From a checkpoint of a small transformer trained on Wikipedia.
Architecture: biases, tied embeddings, normalized queries and keys.
Training: 245M tokens, 7381 steps.
Each number is 128 + 24 x the weight over its row's rms, rounded and kept within 0 to 255. Layers, rows and columns count from 0. The size above them is the row's rms in percent of the matrix's.

# layer 15 MLP down (transposed), 640x160, rms 0.0537, rows 78-99, columns 0-159
size [ 90  97  77 117  84  99  75 119  92  98 106 103  99 100  87  98  98 104  85  98  87  98]
[[161 119 129 139 145 160 124 120 122  99 146 129  91 122 162 127 127  95 161 137 141 172 104 100 122 139 149  97 116 140 116 151 149 145 116 138 137 126  94 114  62 132 122 159 154 118 131 146 107 158 117 111 119 112 123 112 125 115 123 112 131 114 134 188  84 173 150  71 125  98 147 144  78 177 125  75 114 113 138 171 111 158 155  90 151 162 130 157 126 171 138 130 122 142 111  89 166 152 116 121 110 123 126 112 106 107 129 163 127 106 132 114 136  79 114 116  84 121 137 125 106 114 118 134 119 109 160 106 120 151 130  95 139 207 155 137 111 149 149 144 124 134  89 104 159 127 138 111  99  91 127 124 144 119 133 176 119 117 149 139]
 [ 57 143 126 121 142 103 141 119  76 165 132 122 164 184 129 136 154 131 120 142 139  80 135 148 101 116  89 151 121 113 142 133 128 138 134 133 132 118 136 133 120  89 154  71 175 118 142 136 109 153 170 135 135  79 149 114  74 139 146 152 110 132 133 137 115 112 126 138  96 141 116 167 135 147 124 147 110 145 117 134 104 115 170 173 152 137  86 126  91 135 149  92 129 123 129 142 169 114 103 143 144 162 141  87 111 156 157 118 113 107 117 126 130 159 129 160  94 176 151 107 155 122 125 117 126 134 126 111 115 113 141 151 116 126 124 116 104 116 108 101 110 155 143 111 115 152  86  97 118 112 135 142 177 134  52 119 127 117 109  87]
 [ 88 137 150 158 119 158 138 129  79 111 111 125  97 134 136 111 157 137 112 119 112 116 133 143 125 141 138 129 104 120 124 130 124 118 113 119 103 113 175 159 145 168 132 164 143 114 137 180 113 127 185 145 105 117 102 119 113 156 124 134 128 152 108 206 147 123 147 113 127 145 109  91 125 122 111  96  95 142 110  97 151 146 125 172 148 138 126 103 114  92 134 132 111 154  76  83 107 126 124 128  93 109 129 161 170 102  83 150 126 109 122 125 189 149 122  99 106 132 104 165 102 160 118 150 135 136 114 166  94 105 152 126 127  80 125 112 149 135 136  97 144 128 156 158 126 118 144 157  86 129 138 177 162 175 159 105 119 123 135 126]
 [169 143 103 128 143 134 110 110 120 139 196 125 117 144 134  98 102 124 124 114 120 168  87 130 124 133 157 147 102 151 135 126 153 103 144 109 134 113 125 110 113 125 119 127 115 132 129 125 132 112 110 134 147 113 162  95 105 186 174 111 184 106  81 121 132 161  86 113 132 112 121 150 154 130 153 148 123 106  97 117 166 165 159 121 123 128 159 123 132 156 131 118 110 119  70  66 138 128  93 117 124 131 130 117  96 192 113  84 149 164  92 140 114 123 169 144  93 137 123 132 140 144 128 105 159 126 116 136  98 112 149  84 132 172 153 127 103 165 123 116 130 118 125 124 146 158 165 112 137 125 114 108 146 121 128 124  85  94 185 104]
 [103 150 150 125  91 125 137 153 138 130 131 135 138 124 127 128 126 165 117  93 137  98  90 104 110 106 152 138 130 169 107 172 121 106 133 139 111 146 122 117 153 107  77  99 130 125 127 149 161 111 129 125 111 122 112  99 134 131 129 154 146 113 161 155 115 141  63 141 165 132 127 112  90 149 129 130  82 121 151  88 111 146 156 146 111 147 115 137 135 158 137 133 120 169 186 160 145 136 130  82 125 106 154  90  78 126 143 133 138  80 131 159 181 126 115 110 135 114 123 119 175 129 135 132 159 108  93  81 130 115 144 112 154 151 142 131  97 164 128 109 106 154 106 161 125 130 109 158  97 156 104 113 134 190  86 117  83 112 116  97]
 [ 47 124  93 104 146 113 155 175 116 156 150 152 157 111 172 127 117  98 138 110 129  96 108 156 115 157 152 129 103  92 128 156 138 112 170 152 103 124 119 130 195  94 129 132 143 113 169 115 127 120 155 119 136  92 126 133 135 140 164  99 130 130 104 167 105 123 114 131 163 122 126 122  77  89 143 119 155 118 152 143 134 143  87 114 115 177 145 130 146 108 136 131  99 145 129 134 132 129 110 173 129 166 158 138 100 107 109 126 132  46 140 144 146 120 118 139 127 143 105  89 127 107  92 107 140 136 113 105 157 127 136 110 148 111 140  74 113 127 137 116 116 159  92 168 107 115 115 146 157 120 122 131 124 134 119 104 160 129  99 154]
 [183 138 163 122 130  93 152  57 151 143 146 137  98 160 149 114 145 109 159 133 114 149 146 123 120 140 127  85 123 101 126 141 131 129  91 143 178 130 113 163 145  90 150 142 119  82 109 141  94 158 135 128 120 144 118 151 103  99 161 128 133 107 161 142 120 139 100 148 159  96 160 139 114 139 116 144 137 118 100 133 142 182  97 146 136 100 148 146 130 154 134 154 105 124 149  91 144 133 102 118 147 149  89 127 107 111 146 111 113 142 123 127 129 123 139 100 157 103 123  79  83 119  97  97 151 121 106  69 133 139 134 111 127 141 126 100 121 133 126 154 118 148 109  74 126 175 106 141 169  95 109 103 169 162 181 134 142 130 128 153]
 [162 125 165 126 133 127 125 117 141  75 134 147  93 176 166 105 138 174 124 142 131 107 141 101 140 157  95 188 111 151 129 120 157  91  92 106 111 120 134 120 121 128 146  94 128 108 102 141 131 120 122 172 114 139 110 106 127 109  71 111 128 124 106 147  90 159  99 133  70 143 122 128 136 168 161 142 109 136 119  97 150 163 143 122 137 131 133 136 120 135 120 129 120 116 110  84 107 120 106 143 173 172 116 115 130 129 127 150 135 179  99 156  98 168 102 153 124 164  85 145 102 100 125 136 154 102 114 127 102  74 149 116 123 192 153 145 140 115 119 136 136 154 104 146  81 139 148  99  94 132 131 149 135 140 143 159 131 141 117 142]
 [119  95 142 133 132 131 113 123 130 111 105 124 138 139  92 117 135 144 143 129 114 143 103 139 144 139 163  86 159 114 158  96 127  96 124 116  99 152 108 146 140 165 113 107 108 134 135 148 151 140 173 163 127 140 106 164 119  88 145 138 113 125 133 122 121 147 134 119 141  97 123 106  63 174 149  91 150 140 112 111 145 146 121 102 143 158 172 132 128 105 147 126  97  87 139 151 142 165  86 124 106  51 152 133 124 107 129 137 104 167 117 141 191  90 172  70 169  90 120 110 131 157 119 112 112 157 111 111 146 129 115 100 134 129 112 119 145 109 120 121 171 145  90 115 119  99 134 168 127 139 141 140 148 141 126  88 154 110 134 179]
 [120 141  82 125 127 133  96 104 107 118 131 143 143 143 100  97 124 121 183  96 124 132 132  76  82  95 138 157 155  93 103 166 142 132 178  95 148 110 112 112 136 134 158 144 101 149 128 135 107 154 107 130  99 143  96 170 151 131 162 142 138 138 145 167 187 109  83 135  78 135 165 127 121 151 120 142  94 104 129 117  70 122 108 136 145  81  89 139 137 155 168 138 131 123 136 130 119 126 129 179 138 117 122 119 127 126 122 132 152 150 172 121 150 150 106 141 145 126 130 123 149 124 132 143  96  94  87 100 163 157 130 126 123 139  98  59 160 144 109 123 137 105 104 155 140 128 128 140 160 158 113 125 123 135 134 177 115 139 117 126]
 [194 143 142 127 130 124 106 115 122 138 108 130 125 111 136 121 150 136 110 141 124 117 116 113 122 133  93 136 105 129 145 137 131 122 165 127 129  94 153 105 106 124 144  96 139 130 128 109 150 145  88 121 109 160 114 147 136 134 137 163 132 151 132 162 123 137 136 131 162  98 165 153 116 156 132 102 149 152 124 111 122 122 141  94 104 126 153 158 153 153  98 149 152 148  99  86 154 133 138 104 154 110 153 122 108 100  82 156 157 175  93  77  73 151 121 127 138 146  70  99 138  67 157 113 117 165  85 134 101 143 152 101  92 101 114 147 125 151 187  98 153 128 114 153 160 111 117 108 118 189 141  94 108 133 117 139 157 120  94 133]
 [135  99 168 123 120 134 120 128 121  96 130 135 113 110  92  87 113 139 188 139  86 177 129 136 168 177 174 102 131 104 139 199 118 104 124 174 124 131 118 162 105 142 118 167 100 131 142 144 139  55  91 105 104 126 149 130 118 121 146 119 123 118 137 126 138 105 101 136  89 126 131 112 140 108 133 151 167 156  77 126 110 152 133 157 130 148 139 141 113 109 138 163 140 137 133 129 115 137 111 107 181 161 115  99 145 176 119 124  91 118 131 117 138 144 116 101 145 149 116 126  89 151 121 146 157 104  96 122 130 124 132 122 125 158 132 150 128  86 129 155 113 129 141 110 137 135 163 143 166  83  86 109 107 116  71 122 143 139 117 133]
 [115 160  92 165 128 126 109 116 118 137 138  95 110 150 109 175 146 108 166 166 136 138 144 116 157 110 160 117 119 127 117  89 116 137 140 110 128 103 125 132 138  77 112 140 141 112 135 172 103 117 118  89 110 158 139 182 136 106 113 160 130 152 131  92 110 124 148  96  79  82 143  82  93 138 137  99 116 116 100 141 161  80 104 149  95 110 106 163  69 143 126 110 115 142 136 186 124 141 148 149 102 142 171 158 118  86 120 131 133 123 112 129 129 148 125 137 167 167 122  99 152 127 140  97 130 149 127 115 117 145 147 127 138 126 158 122 129 156 131 137 140 137 132 131 159 116 123 170 145 136  57 132 136 127 147  83 101 160 156 150]
 [176 116 139 110 133 149 117  90  99  97 103 123 114 118 101 112 160 150 118 155  90  77  79 116  96 163 125 146 131 195 160  96 155 117 135  92 153 160  90 156 109 147 104 119 113 144 131 134 128 132 122 119 101 116 129 137 137 133  92 144 140 108 157 159 107 117 153 157 135 111 144 144 101 135  87 142 123 146 102  93 141 166 129 154 138 110 160 100 127 142 137  88 114 163 152 162 114 148 132  96 149 108 126 115  84 100 124  74 150 159 141 157 149 100 130 139 116 121  95 143 118 181 129 132 132 108 113 117 124 173 144 100 126 174 137 138 126  98 121 135 164 158  79  93 149 140 143 130 132 136 158 128 112 146 173  97 127 115 122 112]
 [100 141 120 124 121 156 131 118 102 152 114 131 113 137  86  76 127 115 130 163 127 142 114 124 115 135 130 213 173 116 141 100 159 135  95 131 125  92 113 154  89 119 116 171 139 150 143 136 121 112 135  99  99 128 179 138  97 117 137 119 147 144 161 122 123 171 109  43 103 116  95 101 103 143 139 152 163 155 136 170 103 131 157 127 153 104 117 130 148 158 120 158 143 106 143 123 132 118 142 131 132  93 146 122 126 151  88 124 145 160 149 149 117 127  92 132 135 114 149 123 112 118 143 130 151 126 131 129 131  89 118 142 131 125 108  98 180 150  98 140 180 146 120 132 143  93 153 137  97 111  75 124  70 155 138 116 138 111 103 126]
 [152 164 106 168  93  93  95 143 138 151 161 143  90  95 131 124  99 131  94 124 118 131 122 149 134 128 140 102 168 138 154 110 125 136 155 118 141 146 160 128 100  80  97 100 107  92 137 152 138 125 126  95 156 156 144  93  96 156 166 121 139 142 147 110  97 170 144 160 115 189 111 124 119 149 130 103 116 108 152 130 132 122 146 152 138 135 115 139 119 152 102 114 117 114 149 100 173 156 151 108 113 140 146 138 142 157 151 154 106 131 109 119 201  90 112 116 145  86 142 109 134 157 137 152 126 101 132 140 136 115 124 112 155  82  83 108 150 119 149 120 131 179 127 113 105 129 163 116 112 113  97  97 141 134  92 137 112 127 111  61]
 [138 114 121 145  95 153 121 159 104 119 135 118 161  90 119 129 123 115 149 142 176 126 141 157  95 131 155 118 135 155 129 114 108 130 102  80 125 127 115 131 127 103  83  92 154 144 114 124 123 134 139  57 149 140 101 132 146 131 126 125 115 141 116 141 132 103 200  88 161 126 130  70 142 139 137 119  97 174 121 133 130 127 134  83 103 168 148 133 150 108 108 139 109 137 152 163 114  86 122 150 143  97 161 131 163 143 125 144  94 110 156  92  99 141 152  96 147 128 122  63 119 131 116 157 166 158  92 131 107 105 111 155 106 131 132 134  92 123 141 137 152 142 187 131 120 133 167 136 122 146 105 160 124 120 144 158  91 119 106 160]
 [147 140 110  85 113 117 108 159 124  89 122 140 103 105 173 123 108 118 115 120 155 195 120  94 126 127 152 125 120 135 132 142  96  91 118 110 181  86 143 102 153 141 124 159 140 150 101 138 129 127 102  95 117 129 122 120 150 133 142 113 132 101 129 131 110 120 119 121 165 142 115 170 121 102 154 164 119 132 119 135 108 132  88 110 125 109 108 127 154 136 126 131 168 149 137 127 106  93 149 101 109  72 125 132 146 101 132 195 114 130 146 134 157 110 102 164 146 142 171 172 120 117 142 121 148 150 126 140 126 115 125 162 108  69 177 135 127 148 138 123 138  83 178 130 107  69 102 144 184 103 138 134 153 141 143 114  97 110 109 156]
 [146 116 122 124  88 138 165 151  86 113 139 109 126 106 145 169 110  58 150  74 124  55 122 129 133 120 121 119 122 151 123 127 194 129 148 111 140 128 117 147 150  92 122 125 180 120 147 147 139 148 148 149 122 137 185 123  97 124 139 115 115 144 114 155 136  90 127 111 120 143 132 123 131 141 129 121 136 155 186 149 148 164 137 117  91 108  96 126 127 130 156 105  94 138 110 118 134 164 117 113 140 129 116 135 123 130 106 168 127 117 143 182 150 168 164 113  94 122 126  78 108 118 124 128 114 110 102  87 137 150 129 167  78 142 129 114  92 106 122 101 132 109 142 183 107 103 116 136 145 122 175 137 119 145 130 116 133 166 122 119]
 [106  98 125 134 120 121 169 163 161 144 136 112 143 140 114 136 135 141 154 128 133 140 122 103 174 144 124 125 121 137 110 101 117 162 144 138 139 117  91 110 118 150 100  80 165  89 106 127 148 155  99 135 122 138 130 150 129 129 114 102 110 151 158 120 110 131 111 108 105 153 141 104 153 135 113 137 111  64 204 152 145 140 144 132 135 116 135 133 133 139 102 115 157 156 166 118 165 113 118 113 123 150 145 105  98  73  96 103 167 165 129 176 168  98  89 117 112 179  95 143 120  84 106 126  85 163 112 125 156 116 100 139 160 149 145  94 181 102 159 108 131 148 122 134  96 112 135 132 105 132 125 160 113 133 118 134 115  93  98 106]
 [129 148 143 140 141 152 106  98 132 122 144 128 110  96 127 132 114 129 163 150 100 128 115 166 126 133  68 170  99  79 122 143 143 165 135 142 128 113  80 126  98 116 119 116 100 131 151  97  60 129  87 120 161 163 131 144  97 100 180 113 126 112 145 158 137 154 176 131 162 175 136 122 156 129 135 145  85 137 124 101 125 141  99 155 114 112 151 125 125 161 152 124 146 146 139 164 159 146 131 104 137  82 131 111 110 111 129 121 144 168 148 134 104 146 119 125 145 154 117 152 105 136 104 122  99 145 180 129 169 104 134 119 119 147 119 119 124  88 151 137  79 118 133 136  65 149 114  99 134 106 133 135  91 159 115 135 118 119  76 128]
 [135  96 176 148 131  97 162  83 151 112 123 120 132 125 141 117 116 121 196 129 140 158 111 120 150  97 101 126 103  86 116 111 168 175 127 166 129 116 106 121 116 112 115 125 148 119 122 135 112 119 101 135 121 150 151  88 133  92 128 107  99 175 141 107 110 137 133 134 154  80 126 120 109 139 136 146 140 132 130 109 165 117 145 117 137 116 152 122 159  90 110 101 155 115 139 131 141 135 132 140  93 149 145 169 118  85  88 114 143 149 133 120 184 133 126  99 158 152 169 101 133 144 116 164 122 119 114 112 175 174 117  69 117 160 152  74 148 150 110 139 144 134 110  99 161 142 113  79  90 155 143 109 129 156 156 133 143 107 112 125]]
# layer 15 MLP up, 640x160, rms 0.0535, rows 79-99, columns 0-159
size [100  91 115  95  98  76 111  97 101  98 105 101 106  88 101  93 107  92 106  99 101]
[[137 148 128  86 118 111 127 117 120 141 106 121 108 120 159 188 122 150  69 122 119 105 142 156 181 109  57 152 120 138 143 164 137 153 170 161 126 108 141 138 126 177 137 137 107 111 158 147 141 121 133 132 135  98 117  89 167 122  88 154 113  78 109 111 110 148 131 109 145 142 128 114 148  96 134 134 106 139 162 112 148  76 108 122  97 147 112 126 116 111 110  90  83  98  74 128 121 161 134 138 148 101 144 147 100  95 164 121 128 160 131 120 152  99 130 162 145 137 113 141 151 113  86 138  99 110 136 103 163 120 123 158 132 142 151 142 109 142  84 157 145 149 140 123 113 118 102  78 120 101  95 140 142 152 127 138 132 114 142 151]
 [166  97 129 111 155 147 117 186 136 118 126 113 148 110 120 100  85 141 121 125 104 104 109 168 139 139 114 110 163 136 105 123 165 141 143 147 103 131 131 121 116  83 155 124 118 130 144 115 112 148 123  86 120 143 141 142 158 133 122 110 114 108 143  61 149 141  96 120 134 101 158 140 144 117 112 127 170 110 150  93 134 161 115 121 123 125 166 196 144 163 139  92 110 111 119 142 111 122 134 161 128 167 115 139 163 114 133  74 112 164 130 121 110 129 118 130 167 159 175 118 136  96 119 118 110 136  98 104 132 125  85  92 142 162 130 131 120 101  85 126  94 120 108 132 140 146 106 134 170 131 144 124  73 114  95 165 189 147 124 162]
 [160 103 120 115 111 122 105 149 148 160 132 156 134 144 111 126 135  98 121 106 101 148 125 142  92 130 128 115  88 148  99 115 134 114 166 148 149 145 143 121 145 173 121 152 140 160 131 166  97 139  85 157  95 140 107  66 134 128 114 172 185 104 120 105 139 129  99 105 100 150 141 153 168  89 145  95 123 118 110 187  95  73 129 154 104 160 126 167 156 127 108 111 130 147 122 101 181 122 128 149 128 152  89  97 123 124 146  86 129 153 163 134 121  89 122 143 157  77 147 131 154 106 122 147 119 119 136 113 149 127 123 147  92 163 108 138 106 148  88 129 126 133 132 117 103 163 106 120 129 124 139 147  94  87 131 103 142 145 150 114]
 [141 133 130 132 135  88 113 101 119 110 137 128 107 137 101 135 128 138 117 116 130 140 136 131 170 103 101 137 129  73 149 130 121 138  97 156 139 120 137 154 106  89 141 159 143 144 162 140 112 140 130 122 128 138 151 157 118  98 125  74 121 158  99 136 135  89 153 117 114 150 168 141 172 121 173 118 142 162  85 213 121 138  98  99 121 108 121  92 133 118 115 123  65 129  82 110 129 129 103 164 116 123 147 165 168 144 121  80 128 136 110 128  98 126 138 175 106 143 130 116 131  93 102 114 102 142 176 162 149 134 112 153  98  91 133 136 134 120 130 139 130 112 161  80 107 149 108 128 141 138 142 133 146  90 146 138 193 137 115 114]
 [133 121 109 125 158 126 106 159 156 100  93 125 108 142 157  98 154 139  90  98 134 170  81 140 165 143  95  96 107 103 128 141 149 103 112 152 140  99 161 135 177 159 101 187 107 131  89 107 128  82 106 131 104 142 141 115 127 162 150 156 148 155 125 133 167 101 154 116 118 175 162 131 160 136 112 165 128 112 110 133 131 123 104 131 128 120 120 168 137 132  88 125 142 142  96 105 120 112 119 106 142 148 146  73 125 151 121 122  86 118 165  95 115 123  98 109 129  86 128 147  99 121 117 121 130 118 154 137 146 136 100 118  79 152 150  92 157  99 107 136 153 145  95 135 141 104 133 113 146 124 135 163  80 137 118 141 170 162 140 154]
 [105 110 106 106 141 149 104 163 178 127 113 130 133 146 109 102 131 140 121  89 107 112 139 121 107 187 112 164 165 141 158 132 124 125 148 120 125 130 156 108  93 196  66  87 134 187 165  76 143  87 135 122 112 124 132 126 179 146 134 110 136 143 151 112 134 125 149 127 134 127 128 135 116 122 149 143  98 134 114 134  81 125 150  88  96 109 145  91 117 134  84 146 154 123 119 154  90 126 142 124  87 136 156 143  96 121 104 107 108 118 128 129 100 132 125 134  91 129 141 158 146 138 135 102  84 154 154 155 127 163 132 122 105 153 134 156 137 118 140 164 115  80 117 152 118  98 154 111 143 167 153 173 102 113 124 129  96 123 140 109]
 [138 146 152 157 126 135  88 114 102 163  95 131 120 144  97 113 156 154 116 153 117 184 119 124 115 123 143 152 124 103 100 176 114 106 144 154 133 141  95 144 144 138 132 154 163 130 137 103 118 120 117 115 129 163 137 118 175 156 118 171 164 157 114 130 150 132 144 108 108 137 170 177 135  88 127 132  80 112 105 113 184 127 115  95 136 132 140 107 163 107  92 120 102 128 100 140  84 155 127 128 159 107  90  96 115 139 124 101 135 117 122 108 120 108 138 132 110 107 107 157 154 107 115 161 158 150 155 165 117 107 131 143  79 152 100 166 152 135 113 143  74 135  83 128 112 101  92 132 178 147 166 127 116 106  95 131 148 113 135 135]
 [136  95 174 112 153 107 118 109 145 143  97 138 129 167 160  62 126 125 129 136 106 184  79 163  95 135 154 177  90 160 107 209 119 163 176 110 125 135 106 158 107  97 181 122 100 133 140 123 137 128 128 100  91 101 130 130 146 127  97 147 100 102 119 121 128 112  98 102 100 150 135 123 173 118 141 181 133 135 100 123 133  86 105 121 138 110 145 115 147 141  98 153 123 142 112  96 122 117 138 145 118 103  92 134 121 120 152 176 117 162 149 129 147 103 158 149 100 137 118 111 122 130 147 142 108 129 140 134 130 114 110 126 100 139 111 125 114 159  75 137 114 112 118 139 131 147 105 121 111 112 126 173 103 130 150 144 133 159 143 111]
 [135 149 164 121  85 148 140 100 126 130 110 126 124 121 142 132 106 168 134 107 157 129 130 173 134 135 134 131 114 124 120 100 139 122  85 164 127 134 189 101 120 164 108 156 173 123 125 123 163 102  85 167 130 136 129 126 126 181  96 102  93 136 111 117 130 141 101  91 167  97 168 154 140 133 146  98 141 120 144 126  96 125 144 143 153 110 136 172  99 135 130 169 125 117 135 132  83 104 122 122 158 100 131  97 155 103  86 154 156 131 121 108  89 172 113 127 121 113 125 162  88 146  98 120 129 144 143 141 154 125 146 126  90  94 101 154 102 128 112 126 134 163 134 144 158 104 110  78 118 147  87 135 172  97 136 146 116 117 154  78]
 [132 119 113 153 134 127  92 114 150 162 109 145 128 120 148 114  92 153  87 169 139 148 150 115  78 160 149 113  90 122 136 151  96 119 172 131 109 132 159 165  70 120 136 106 119 182 102 145 129 116 115 127  90 100 170 109  94  94 116 119 117 120 129 108 136 104 117 101 153 119 128 135 162 157 130 125 120 103  94 119 165  88 135 101 151 162 144 123 137 126  92 169 147 143 114  93  85 141 101 129  98 145 105 135  96 120 162 136  86 146 176 117 123 101 167 144 104 141 163 101 133 140 127 127 145 119 109 114 130 145 146 115 149 136 108 147 118 113 128 114 138 112  78 119 185 164 140 154 114 192 138 118 135 137 156 139 104 125  98 140]
 [148  93 119 170 119 134 106 108 108  99 147 161 126 112 109 171 129 115  63  79 125 136 143 164 160 134 105 131  94 125 129 158  96 132 123 129 145  99 119 139 130  92 168 111 123 118 180 127 134 176 109 138 150 100 116 134 127 158 145 145 128 112 106 118 146 129 134  99 135 140 129 153 131 132 140 104 142 111 109 151 142 141 126 119 159 139 129 124 123 159 134  98  65 151  91 121 165 164 133 124 142 108 136 141 106 145 149 141  87 143 132 156  93 161 179 121 180  83 153 175 133 121 119 116  57 140  88 154 130 132 120 123 100 164 150 132 106  84 142 173 123 108 112 150 138 111  90 113 113 114 154 121 120 136 155 141 113 133 122  94]
 [141 126  91 111  96 107 106 127 146 104 136 135 185 149 106 155 100 141 127 153 111 145 115 123 140 128 101  93 191  82 109 171 141 101  89 166  99 164 113 145 129 139 125 130 175 155  96 135 120 130 114 138 147 116 125  93 154 180 152 169 149 123 123 107 153 172 126 139 125 123 129 147  91 103 107  99 138 129 129 120 159 157 139 124 123 159 143 129 140 142 133 119 103 120 121 140 135 153 119 119 144 117 140 146  84 178  91 101  85 117 113  95 127 107 111 127 118  84 153 112 114 159 113 131 126 167 176 136 149 106  93 147  98 113 137 102 122 128  94 149 129 159 148  89 103  91 137 111 123 120 154 153 102 110 117 136 145 188  95 122]
 [145 166 143 115 131 134 101 152 140 137 121 101 160 104 122 132 114 161 133  92 129 151 132 106 110 130 150 141 116  89  91 194 134 152 154 127 112 132 146 182 110 128 138 133 129  94 120 107 121  95 121 123 109 101 123 125 117 169 134 124 130 158  84 122 120 130 129 135 126 156 137  89 100 137 154 175 171 153  71 162 133  55  97 132 133 152 158 121  90 134 147 149  78 106 109 112 142 126 112 184 101 137 103 116  97  93 100 133 126 162 173 114 145 133 174 139 116  99 175 121 155  91 148 129 114 109 147 157 138 112 103 132 142 142 114 128 121 151 138 117 102  79 136 100 171 130 135 139 143 148  88 123 135 112 112 130 128 144 131 141]
 [150 156 131  82 127 134 121 122 163 133 160 105 146 139  83 146 153 148 128 118 117 140 109 158 134  92 115  96 103 108 105 176 121  72 130 155 101 136 121 111 189 145 139  79  96 122 119 155 149 120 134 130 128 116 106  79 152 153 123 107 100 147  95 110 132  97 150 141 111 144 144 137 117 104 122 139 109 150 153 164 175 112 114 100  77 132 104 152  62 154 144 118 150 141 108 128 108 146 132 111 114 143 137 115 105 135 117 130 131 181 133 101 148 125 116 128 115  99 134 145 145 104 139 163 139 171 131 133  94 112 143 104 139 149 143 151 133 107 127 129  51 104 108  66 122 126 125 153  95 124 183 122 144 144 133 111 142 144 141 134]
 [147 100 130  79 141 146 145 103 153 130 128 120  95 141 142 124 154 145 125 142 107 106 103 154 174 134 124  75 136  98 137 146  57 151 135 169 112 154 114 168 145 133  62 128 111 133 180 152 117 121 111 105 159 160 138 111 128 113 150 152  99 124 104 142 141 125 124 118 122 143 152 126 110 121 116 132  99  74 121 141 127 113 125 131 138 117 110 139 132 184 112  79 116 131 129 128 110 129 143 148 163 150 167 132  93 138 163 107 115 142 130  98 125 129 133 140  94 102 119 109  65 117 158 132 116 135 117 141 168 120  96 121 179 143 134 159 132  80 144 117  84 111 118 112 155 146  99 133 108 139 153 157 141 124 153 141 107 139 195 122]
 [122 147 123 122 143 113 145 120 175 141 146 115 140 172 137 145 131 164 126  89 157  73 128 131 127 128 151 101 140 149 128 134 131 100 109 153 118 121 166 121 128 122 142 152 160 115  81 153 115 123 140 127 117 118 139  88 132 169 148 118 168 103  92 133 146  98 126  94 136 108 114 125 134 140 123 148 138 127 143 149 137 132  80 121 130 153 130 121  87 152 149 146  88  99  95 146  72 176 132 130 134 127 150 120 121 116 139 112 119 127 151 166  67 112 114 134 110 117 131 104  93 139 115 115 124 122 151 143 167 120  94 142 119 124 129 165 105  85  94 148 174 160 137  94 116  67  37 117 108 158 134 131 112 127 121 143 100 166 143 151]
 [151 149 113 113 128  62 132 118 192 121 128 122 139 163 144 136 111 139 138 112  97 145  93 144 108 148 122 127 163 116 114 143 142 144 147 173  88 166 113 120 145 124 126 123 119 117  98 141 129  84 101 161 125 132 134 113 156 141  69 108 148 149 101 106 130 165 158 107 134 117 149 142 170 121 135 116 123  91 167  79 104  88 137 137 104 153 138 116 111 107  76 101 124 142 114  98 154 146 118 141 132  85 169 126 172 117  87  89 111 128 169 115 120 109 117 113 142 127 144 150 141 106 155 153 133 156 112 107 147 147 122 134 125 163 144 122 129 104  97 184 163 124 179  82 148 106 125 107 152 121 131 137 126 128 108 175 139 121 105 131]
 [147 149 132 112 119 123  60 186 151 149 154 139 143 171 140 112 116 143  91 129 135 164 132 154  95  80 145 108 110 121  94 141  86 114 105 125 101 166 142 123 139 151  87 187 110 163 130 141 152  92 124 113 138 104 119 130 125 139 133 161 155 134 149 108 156 123 144 132  94 133  95 142 107 151 117 103 130 135 115 110 143 131 120 112  84 142 174 130 167 125 122 106 119  90 105 137 124 116  56 140 133 136 153 111 102 108  85 115 126 182 105  90 106 114 139 149 109 140 151 173 138 136 111  80 172 144 144 128 136 117 127 122 128 167 118 117 132 147  89  98 120 104 139 103 112 168  97 112 115 141 165 133 127 108 123 134 127 149 129 121]
 [122 152 123 120 121  94  86 138 107 128 128 100 175 177  79  91  92 192 149 115  91 125 136 127 165 159 109 108 153 118 110 165 130 148 106 145  84 153 111 122 117  91 117 134 152 124 120 131 114 130 115 104 133 122 108 106 165 133  90 151 123 110 105 173 133 100 179 132 118 107 169 111 168 123 169  89 145 111 138 107 136 115 106 105 120 155 138 122 129 138  95  84 132 108 110 162 169 137 155 109 137 126 146 100 145 130 103 141 160 134 128 153 161  59 119 155 134 132 121 139 116 126 141 135 109 111 136 159 149 127 153 107 125 101 142 123 132 136  98 119 141 123 178 124 143 130  98 101 108  96 169 160 113 143  91 160 111 156 144 123]
 [138 132 161 127 117  97 126 119 161 173 109 104 150 146 123 113 134 136  75  87 107  70 129 151 132  68 155 142 105 154  82 143 129 121 106 145 122 145 131 123 145 112 133 138 114 123  86 122 184 148 123 120 134 112 143 112 143 180  83  85 175 135 117 118 135 139 138 122 168 104 145 111 110 164 179 129 189 111  84 126 142  97 148 159 103 113 144 110 123 147 111 147 110 104 117 122  82 146 133  96 110 132  84 118 129 131 128 135 124 179 127 127 140 112 133 143 134 127 134 138  94 103 147 119 147 103 123 166 122 130 120 141  84 137 158 139 116 109  98 166 160 167 129  96  95 165 137 128 137 126 145 152 148  85 144 111 152 137 122 138]
 [152 135 100 100 155 101  76 131 123 112 118 120 161 164 130 110 147  97 101 116 141 118 151 132 143 113 115 110 145 161 169 166 101  95 152 143 163 139 172 124 119 110 129 122 115 133 154  95 154 103 114 146 164 139 135 123 126 164 130 131 100  89 108 121  98  68 141 111  66 146 166 126 148 112  98 108 149 135 107 182 161 101 131 121 140 138  73 145 116 203 108 137 108  96 112 133 107 154 113 123 142 105 108 122 162 153 101 112 108 110 161 147 116 115 173 127 167 140 133 151 119 116 165  90 103 154 167 130 132 152 138 141 135  94  99 119 110 132 108 144 110 132 143 157 149 117 163 117 125 130 128 136 105 123 136 145 104 168 130 111]]